Part of a small language model's weights.
Size: 9 layers, width 96, 3 heads of 64, MLP 384 squared ReLU, 4.58M parameters.
Each number is 128 + 32 x the weight over its row's rms, rounded and kept within 0 to 255. Layers, rows and columns count from 0. Numbers have three digits each. The size before them is the row's rms in percent of the matrix's.

# layer 2 attention key, 192x96, rms 0.121, rows 177-191, columns 32-63
102:105197180111165061127153083129160158114126091164084150141149122129173121137088158184108128170106
100:149146175112102122173124142106153103169077070106109081164163152078145120193152106121088075156125
103:091141157097106120117146154055164107105141095067139153076095142108134035132138128134084119140100
108:158132134109116134129146115135144066117125166065140154118145106113048147093163171153130086133135
083:158164195220146140105128085135102107174142097115154139171187109111039092131133115105082120086117
108:091108118161064117144119148119126103120149076121119076136122207150134173148118160162115092106078
105:118125109174098113105064172095088161125180236128097096146092141070118176172152148154161137092158
111:162132126201109141151127167101074155110137137104097171066084168162143101068132096133124099106105
102:212068110115089124090096110159155142053109091107105127113195133150159165133084114108145125149081
101:125132078118192103149150148162184184172052091134148072153141131135166086100171182092127169097152
096:098080112186134172116109145137115149168091088071114069183112205165139122096103140183111130092125
088:118126069099107149116101149120083087057142191123112113076145152195074144160155140154100219109171
111:160136125079187140088131072123142112114145129167135132157178131092099125151122162136105065113181
104:147157098123138090146106121128096099179164145126146104156124140161113069126180154145129134125122
111:119147101123162094122083121138181148118091180105128152105115130088104121066116042122173105120063
# layer 2 attention query, 192x96, rms 0.122, rows 178-191, columns 32-63
102:126152091075115146080071166088160164131166099212127141149148088129175129162092098138137196146104
103:100148103119098067164097105103110198131127150197106183099162137118161116138134111090129173094127
106:156136096117054174127131106188104144106112098168100126125141071138180096136164058067119167123139
095:161198154081093136133142104137143124132095174133108122064081168199136136153184082122107159111116
108:159120133149148080138094184155136169115123107101093160099120076145169141106195175137146177140125
108:128106095062200089076108105186145125114126103104133147139129065101149106080055158106068131126114
108:098102086091135082074118157106192091132124126089111118170104133088090100169144130144093113138125
104:087140166154121130100126142116128105138164130155187109195091165100153129139107061131080086143143
102:138101171106198163106092145142088126173170148165167129180181097102159124122113110138133134154164
100:115121144116087171134105162156111149095211143124065104125094109187112157109122134130126108070121
095:141121118104130123128162172151139173137167177118060113192160121171106123100086112138103088116179
110:110159133072113122113082108140105138072103141125060115129116103102112101105105077149127105124100
111:192148144109129147133121173158130160133206081116073057192180153081148167152108090109154138159153
112:148120180130092108114146096063112137099135054123109113141115123086120089166121169162155109139158
# layer 2 attention value, 192x96, rms 0.114, rows 128-154, columns 32-63
088:170070108139178170134087171126145111130138097087090143098127169169125116080130104055162121132113
122:155125140123190097121164136159189076164109103122087182130119115159089076151151134161140086176148
094:161110128087171102138166060151109114186145159140095147129163141138153141108122162124126130180102
111:143155122208119107104094134093111159157158078180131100167178139157117140178097086113156150136166
129:203075117168154130092139190117083072093142119121114146184161140138082152168147133132121126084137
110:136134169123066131109144159101130109127138080101096074129097096126130164161147096080139134170093
102:173100110134132128143168132118132156136173118151086137156155139110137121162126108101075049157130
089:137138128089143175112124110156163136158106110135103178108101060121161116124120142078132133176143
116:163113111173087105126106164071055147188189122109135159117101146160106121188110158093123172125073
101:156076156151181113077213125100073134094135128140117145114136154115147143104161108176156122114113
094:113118100136082156126138161155131086116134122135146150059078148151086153109180051106208116168190
125:101117190158136126135134049123152150122110101159115085116115138104133189067049127114109080167166
114:122178178112121123160116142126173146145154108172142146097162111137103097085122160147153152114113
092:067124166141078099167135129127120143145168134140157105105159153104131099175072128145112129118078
129:154147138146098069152094162136098158199130099118077179106093145136082146143090117090155093161099
106:086098142091152108079161150089111129126124179193112125113119081137160113140155085118184123133127
114:089174137147153157171121173128102095170119099111157149124129121187119171140117147067128140134153
094:110085189150126135070179105136158153153164096111112170082110139152159110130092105124140117069119
091:136131152095141130140125040152142128180115136180159136135137146130082193078088179144099133119140
115:189187101147114107127128130105107117151132107139152132135082131162122175104111169104124140179104
069:095149166119129132132111107142114124166113177140127142122115132113193143133108124165127110155149
089:165075097094137117131111060123139094154111154168096110167155105106121204127119130157137143154058
121:163181136124146102113151125129158177147077141155069129123137082141181138087108122170134155091066
096:170137138112177124091153125160119142096123144122151180104155127123143105145092120158076074112150
105:146121145137173073125136153118193103163199084179137131144181131139145081151100132040076172134093
085:154099076078074117136129139122087070158107173114166134133149107124102170167102104135109116139097
102:153098038138145143144144163136087059101127119087155119130124136110097120137135125114115148106143
# layer 2 attention output (transposed), 192x96, rms 0.0865, rows 128-154, columns 32-63
109:112105147114138109103128103219078127182111127153140150124122133097122145142177163139158085130156
115:106121121144112168100112109125160154060088183107149136151084108104114157186182133122133122114133
105:164144143111077116087119134116125142091170211173160126120116112109074173152176090106130121152056
110:121162137039120132177136187142123159162143122112134188131141153126127158043129168163170109069073
129:094153114153141143117115115204121121090090082098088172152167118098150096096113153148198099118128
101:104150123150160131173111130126175131212134115099192152150107126155125077154119138174105115096160
101:096091120154155079161130178135135159106113163129125116116126090060142094167125177081145117123130
097:151168113114112124164132108077095080173092117166125095121110172159154114108129147128113133103102
113:106153073120055108085163173148197094100111150105103139136117104136150140088155112179171128089154
106:112191112173116167147117128121169118126131119123143168157158074056085168127139127129145108137129
103:165135147134137123154097105126089158100146125093045182150132146124113122095117132049038187101109
123:096112145070085140166130157112162158135176137142140157071137043120120078173145118103086130099082
120:185098157075157139126100162122145148105137130144123106112121147154122108153082059096083175191145
103:129120077100134154147187155122203140151172121095166091140120094119108138107192113171135077137163
119:128136185068131174066140110136141154125124123100058142130110092139166110143133151161120113102167
112:073118131112094127153113147170135117085118110144084107144157176107168115125094110068054113096132
115:164137136122131099108152114108139184138092134142110143129120100183173123084158132144153092127123
106:110166105132178147137152143137136038084131079102146130132094107086131149139167133143105122165145
092:079157144163116156088144113096101051181114118062232137093100159144092101138164115124159125108043
111:144064165093141153096131157177167120129143164083137150091103140181107125162153139118104126079189
084:112143106090116121149157141161152135150137165090177097113168154184083135091157118161119129160089
107:091164135100086110105114180103164162112116171141179148126121182136122076137109125088144085143153
117:065171138112100155134158109157140125156070131183136083093111177145117095180089104141131165111144
095:121094146192120156149157071162081085154075101099168082157083073087113167159144179175190101155120
100:136099142146102130117134139127123177155129081107151153177161123080109166145125114099218149105080
106:111186062168114129136117115129162146066085090105135117163112146157131100084167129085104184082091
101:173124145161143116145117065112091078060147112115084139135127158112111123082137127114113186135109